Weights of a small GPT-style language model, trained from scratch on English Wikipedia.
Size: 3 heads of 64 (1 for keys and values), MLP 512 SwiGLU, vocabulary 17590, 12.3M parameters.
Training: a variant of SOAP for these matrices, 145M tokens, 2211 steps.
Each number is 500 + 25 x the weight over the matrix's rms, rounded and kept within 0 to 999. Layers, rows and columns count from 0. Numbers have three digits each.

# layer 8 MLP down, 192x512, rms 0.153, rows 132-182, columns 128-255
498479503520520528498514504492530490452484510543520489502517460483475517480478501509493469492496451477464544520467539491484511491485486557460523557490554510501532505474558491490482500532502487486472474538483474504461513470459474547482506518501479472519480522513552501490475519486464581508498564492520509466493464536528513571479519505539538488494469492517506516480466502513488437510534
514485516469509450492498487500469500527497497491488450501521508492446535475529513496481522498533455463438447462478465507502512499498481487516501497513507502514507473492491501487507529490486517461478509459517524511541532526497475495482502508507531580458499547481505474521495510515489462512516526499513521513496471517491548503491429517523520522485484501487474506473433545500465517510477
475528474511501537511502538451480561504497493502506432505513485494499446515510501495495529456494482474469476537483543502483485496487548541493511515466514520490505463505497511477486459502506487499502514497480537483496461508505528487472496519489502455521522473507499490520492500488491538515487530519472479502545504476497491504509471596519521521533474509495472488514499488503519497515498
509500493497521501486496532509477469520514491514524486490461491525503454501499518503464466516520507528467528476439539472532423483473509496499491502486518488501494426494487491487506491526534540516481499529476493510462511525516449500501496470540476471487448499449506485509496483526492523513503498486477477460501479509508471483517515523495432475499493463501473516515530527519465491546495
484496503480500491548502517504473523512483492468539489527470500494467516506509534495534513501477505549463473547492531528500515506484506507509523531539511480495459493514501464495528515547491487551480534527541514492498515476486503518487489539478532486529480589535502524495563511474485493492482495506503458493530498496494476496482530529480520513529520502510478480490535481502466468508522
499482488471500498506517531516462475531471483467467468511487480450493520460531488494501539474505496463479494491488517491501477528505457482500494474523445530511497519534476483523519529513530484458550512474520513476500514419532538508497527527557477481483519453514519477496496495498527479495549478485494516534478490521471442523502546497502486474483564530496529490521529461488508506544475
550522484507515495501518501472475481466506471496491445474484526448498531514518479521537513528522480479534516485468471523496488504501548520522527515468515509522505475461509499540508516458493490483513501493481510533533516505513510515513490495490527483479531527475532468458506526483502503494530547522489518490542500478478495500522528487481458511520478492468504515524514527453484509503521
449490475484504533544531538500450470494510501529487502446526477486439520477486486496519525505511506518499513477496531512508552510506542479474486540505473487532521467527491535462476530515496489495477482496504497525520497500487511504515492528459485513484477491504497477508548465540525503481468464543447504477476539468469500498457503500498458485521489492491527514489480521519516501484502
535472519543483476472507509479461515506514528506520487480531488546482520478518497510542467527515480533479486514505494534469542502476516502492507495522490517465514490497490463483433484474483548452493458496491543498485497506554509530497500474498486479475464506515539521569504507509503535468513506526452512477505475475514536536506513483503511508481514494504491456533469497534503505511553
470501496520484496490499508486503489463543490464512486498474502447502549475471532554502472508518472477512472508492512511481494553478497539511517488482524531491500498494508457542475511496487497465495481467462474456529489479482498478534489505477533497498518504530530486534536483493513467506536482462510497524488512473510547497543472498514482480501534500533508521515510530535547507489493
455505501517442533495504529486543472478503480491470473482490554485496478507455509458521489492516474528527487501513508457514522480496522480493507517473530497480490490519503506488503502475512495546506525495496498495510540557526506466509520505474469494487510529498484506491497458483502510510438506502512544497508498503518482483491511513527577518501497532492517513457483527491510489486529
529507492485525469508542486503524492455435495507531509496489526526506451532516446468518521485513494475468518531481529513503499509535525482477535506485522514511493471520502483523526535511513469501517482429486474492529531477492500494484490521512538525529513468534502465500512455457505532505505504501469495440490504520483507526465480497511495491505523475445479507520480467546533522515490
510494504498511505487488436464489480500529493490479461494478539487457528497519504505415520467497496442499478534514519506488498472525489531490487509479519522548534525496465491498510502515475500484517482522499516491467514516528510502488462508516477485524523516495471534494484473507480499489496483478544511520531504522496503517493509521507523468501549531480514478484504496470511486512497
539518532511467503504466507494541473474477489489491486456468485479486571528503483510503521458554497489497543488486482471508530532511450425510459487522491505490531518519516524546505472514534470485492431479475506506496433483520484515549513517527477505517478483514457505454499530493538577438492519503536467479495459461517484469534521503461475491501429513488514506525468531490484506491565
487469518537532497492476487478491493473483487500511470487482503477539479509537525546473494496484514495537507477491458500509488499504514493498507534459518519517517462542525455518508493501532541468492501489504496474497505482432480503554522478541494478497478470453486501516493508443515503473507545554534519499500499486532551445503496510515475527497453521515513449473530518549485511481485
490505497481525481502540476497468500494491490513511498474498513454455456521482492520468470478505497486506505515497490487503522473467540470520510485477497476512521458457491521501527468520528517493531490509516478513507447497513490502491464474491557462526518551537440508492492499492506534450524484516519507513522483491492483505524492476444453505491494493496473501510506480492477479492476
489543510519514533485472460505460534502493483495475530483479520511513455447536492509499490480488488505514491497529504546518523525476498555513514495491502518497486516492517490527487506544543478516565523526468518484508499493476534505472485519533476481468486487503497528553534451498471485530491506483490491489471509516500522482459505515466474489494508509515478459539529522508452466514483
498489481509507542507480525517489504494486482525482516467478485511452536454485468492505505517507476480494505554478517527473495467496490502433516501495503458486518503498492524530501487507485510539521483510519523519451481484522501477516471537489542514474469494521458531501517532509503496509538501456516499511482547487471485480501573464477495477480477537516524491536560472523538515491499
547529526473517518531526482532528496471543478508514487493486495515531489512534501502483521465496458490501514479545476461500474518507476496526526522507518501479466519500466478493526482502430495493525486527491511517442499495490548526499494495503496517480503523499486489490541528489441475515541504501512524521524500477503509484485505519495502550489534513507447453511453473505517490502484
526526482517537506518466502495499468535469484494516475489555465479531506555547477507510479519468505494488494525511511509467467489458495506519463488489508534507467509444474491490516511465488485503499489502459503507471494485494486548495535520473522525495475497511520432500503492495505486511516533491522499479490467481481478463521488461511524493522488494486492495526505532462538509529495
517527471474488509512474458512534478493473456494494491488550435515495500515462487512521498472520497459532546563475540482530496512505463506538473509486551497510513486443501501498509493522474507520441516464512485498523486462524494497493552494474512488516498515487514451513549508524481492459489514505472463482489540538497500501489515481506507494495503502516501486505503495469541496442492
534545480532527491486479503520438523508471539487476502469544479457508480516505526479479525492441544549482519534482471503525517485505471483484491455515500492471521475493515499505513468500531468504521500502473524476474515568505514509439542553466477485485510534479516516484484503473501510520543486495558497537496498506473495477462558475489482482499485477535513445511489589484472524533487
518446459526434496489481540518552497529491498485484519454523565492560487475451532500456515513544478425544522452526503518483548493520505533506493486483473541524505487504479497484489525493479505500476507514471507487483480508469455521483501516520536488492510509544491527476513548489499531490485498496510516483473515487554512503525468519527487499494501505491478465458449462492473528448533
511485478506494467453463498494501500486482483548500534479518493498426530503484487496482539467499503519488510540480520541479499526517507525493497505539521507483484499471509522512500488515485530509505486501494479477457500504487494538499488482530519532516508469496477519462549537514538512511524491495530515488522525541478480468496506480495483535491439507519550512522500498496475541460484
528485471537523516479510502521467505534456500515490508493468518476498514448486510545519506445532492481506471476501512526489532495483478495493543476494480552479512477478506444524547493514480516525536489461463470490503483538470485543539514479496499497476509502509481492506510538464487504494507502478483525508501456495509523520504499529521467512485501483525479468499536539492491514487507
494490472484552513527486507513493484506481496491505459525467488486488521484471494460504521498517494502506448494454477532460510508485498517487473480514467469543490476507460507552487517543509505463480456518495514498483513491490528475511497517530489522500502465517525558522505482497527517503511537507429503495480479482513489498481535540508513517496529488492480549514486492502485478485498
523530468504500482505518508518504505539527495476500514501531557549502511459514467509540513477476505473467431495477500462491550497481539454461514549455448460509525469468506517493485517489508471519496506520504525481496461481510532499474493522531504497461500537510529483476522485514510532511491497499501491510523525496478472480499480536479503499477502467505521478514465506501525483506498
511514504474468491465532500485534512481527498480495501525523521507475506490510521459490481472486511559465543484506490444515483475509483466495502483442514526486504478555517501513471471500483459514502502549514504528519529519538494487494483469478521448481483520518504549472558480484495485482537467489491470491551506481492530486501501502475497485514489481524493473546505498463473513522520
472468493463514523514488518472502528533523518478501504509470493555515519554483507472531503523553459515489509503526478503491528534473493488513547475477480528482520488541560491498528529524531469485485472480487539473510453507543469470481500467458482497492507503515475509518502497463460481500550513545505486518496496531480515521470530531493483513538466468467529485517524515467545504476507
510506493497485492519522482481528504477504547529514498502545542500519490474489531502490523507529487518467509520451519489512477553508497468538496505540523460501484491522543516491435510514510492513441512476512507523505483481525500505467472508478526501503473511532485497499511510472530528511529488510503483469508495501519478522531499501508519469508462524547535514503510495524509533477518
475501491512505532497479524510486559456512487496505513487476505516520491524521522535489505523455499467477523492517484472529519513481499522520523492528484458514515524501468534451514489526488489501500462512517491510536473506509546517477518501498494496526530520508524474479531491496516538484468503506498484471531517526473521471482504505496525480485512537496482469505484511486480528469516
557491489548482476500522480488464495538473535515453512518509475482524519498505479508526509458495565514561520506529518531491499489525499497486558535526449502492456506521488542508494497471505486490484495470492497504485507500521494517516508511510503513458474513505485507536484550509494514532507524504512526533507494475528519496499499516476493474505468530457524469519525496503512545512490
508526529499474508507498533544531548448547502494500464471515534488509533506504500528488492504503485466521527505468539472537506486527455510512527493457468515509502543493466458519474577521507497495489490488468490484489472444479523485497480479468497449505453518494469484518478519471487451517489531513465474498544529453485482485492509438479512494535515496514492534513511489513481485501498
519531464484518509470525544453520551488486499497500461492524507498482525495517513494492514483457534468505490464484501481466543539503535493498484483527520481471489475491487499513519470477539449497464483501542506492479454499489544481545498516506491508517491483482495490499533448521510481541465493558460474520465542541489503490501466526516508493514531494491519542538496517565509495497474
483452499473545469482476483506471489483528462552480447517492512503507447520500522506464510523519455529529459526452514478469484494480465482517533479528499485470516473469485530475478493519532491548480466556503495524503446512499477531524470507514495506490487519493513493482538485490513503526529519481533499468519474471525441501502497459482506535499479464453489453505481496484511450481496
517560496490487487462478479521506497473498498490546488482480524501507461528510502522517450512532542519474515485524524512463490513539544508551492484478523509525503518523483517499495492519492465432481505543493477499536489451448522540539447528447479481546518516532487496537490501531517482516475485497531509460526551509465509515495475509468513472488491502481498504494482533524544523488480
475509520449469471483504509462498508526539512512486535497492487477465497463501533518481531513499528471512482469512494515489462493483486524472505523456520524493497510496501501460494476544508466514488532529524547497496479494498503514504483484522489488477512502522490584513487515461527518561500515513508517497536457522493479488497462505506487476522474493572485511490487461513475456495539
503431521508472481497524512525479515478506502463477469475516512495525500503469501526522480460501454535515497534477497505499500513540520516508503495476537484481505502471530483498535490482473501488522563453521543457478474492468532497522501527509541470516408502494521521463512452527487473464489481490506459465473490491553496518501509469455466469529470442559527458504492503518485508496474
545497462519533524529489523479462495511481467501478515491529491473512495491465505540508485517500475482486449542469488455487494509469525465472495478497513503483493507456496496496494506477529482509503498476447506497497507497494535496487483487530479509497464468453489523466499513479441520467456505527528480502510495526526461500488485472486442468545482481541513593493454498509462534521477
564488540534500480510469494515508496495502518469492492534519481492484479504550493532497485460529492495482538508470460519513491502510488526491478486525506529510474510466499516485515510483524518499506472504485515525511507501496455548523479536482512503529504503490561504467521512459489484524480515499464526452500525489500527491542488485513513504476487496462499513509543514471529513526484
474485483543477495537518458465525514485481491488474490530462494482479481486495536484513481539470504513473481487511496547509475503475455463490488495514467473476464494524492518494538483507462469557516527513516518513468503533483463526463489506469536465514513503500469536499484517489489515482505528534501504474516454495466485490483521471481471467515494488490519518465511482496487534531480
514495529527538484524512470469517505474488525499470470437464508499502519489444459493533532529492510467521541481504497511483515526504545518472454486445508464428517489509487476512487506476516502502493513485485506487522501476486489475521526494542486532485510470533516507479489473502522509524486503533495490544499523473474517539523493517481521509550509501470560474528514508473440529452511
568495491493487491476484471489469525495474475494487513504528537506513435504467496488479479519491488468487480524527483505544494528514486483512516508486480532489500500497495538491487476508488533492551499478525470501470513503488543466484543526542500507484534478500548543518499474484469481505466473475476531550494501481518504475505520498492532482513471512478542482496451460481456521475479
483538505494539504528492493486493488501506522492514518499508482504529541518484533490450534486482539485521529500516493486479503495541525523500500531517516471455489507499508534499514476502537478483546488535509515492523503498479495497536521489516493488492489506518517515522480502518535470495487508521522489477508461517530508472482500536475527522523563503485477494526484463504481465467524
546479483506513470481490490475479522478550523482556502503479564479426491489471519448492527474479504461480485491513496496517496495517511541534483494524560495526476495514542492577480492505487479451494492498466507491450485487464468504498521518497462504531504500476486493493529510470454534482450483458489530490416518526544481537514556488443484482511496528506556490500427511427503501494493
497477500505505535508531500471517509489492464465544475471516508458502541496492493499520475508544491521461496533502483477463490530508495497500496488508516509504480473518547478514489493495524490511552523440509505479481512527499505535533494499507468496489472488500491519494488501506519484491470529493444495503465555523446487518507520549521476469462501502480535454485469487503523503476515
476434521456504507463513493520521473471530544518554554490460508497525517518494499527524469502510503454495509516537504518476500478551525478483502480512474506517486518478478499513539497504506527497521498480508449535516510536499499479495479518500524508519493532514491493532510497498464491443463524473531535481540526511523489515490440503479516485518483534467479455541524512520515443519509
470495516515566482491518534468551478528484473492533546564507504507496471516527502502515521519495542506503469516512504474485532524514526470512536474481517497523503515529509489526508487570506431485522500473509505523466540512486495475537485493520510466525504494517537485477507504486460510508473453461458488506467496497518475517455540502518532504474531502466503491496457506541478522534515
505454485489502515533483492471485479502501504503479516475454473501503497461486499509505488512517511451532498511482490508499472496504501516472494476521521459544496432484509523485499445481514547466514444484519514495479461553496494500515427475486486458491507485522473484489534541475551520459533534489490505557509529478486527485528493511533506507478528509538491473530450540503585503530509
524503523511549535508520497483546523486467520523450499528467543532534484499506501516482476533499480482471517492491539499499509524502545439536497527505469496504490493549541506494481438496508520468463472540492467496508492552460528496505513490495483503529474445518474504525520495486497538508514504485481514475483481502491486464494523468500528523491465484518518535499464493494512518539455
510483482492510484511544516514528506493533442497485491504532485474500557513498506526534554472515461520504524506531485473473461461496521527527527487519450512497525499485540496540475478466490484476471541494501510477501530482530487516509524484509521524490500516535472539454481485545530483491503454516492497476489495511490504466474511471477498491495479487462520517499511543502497510496495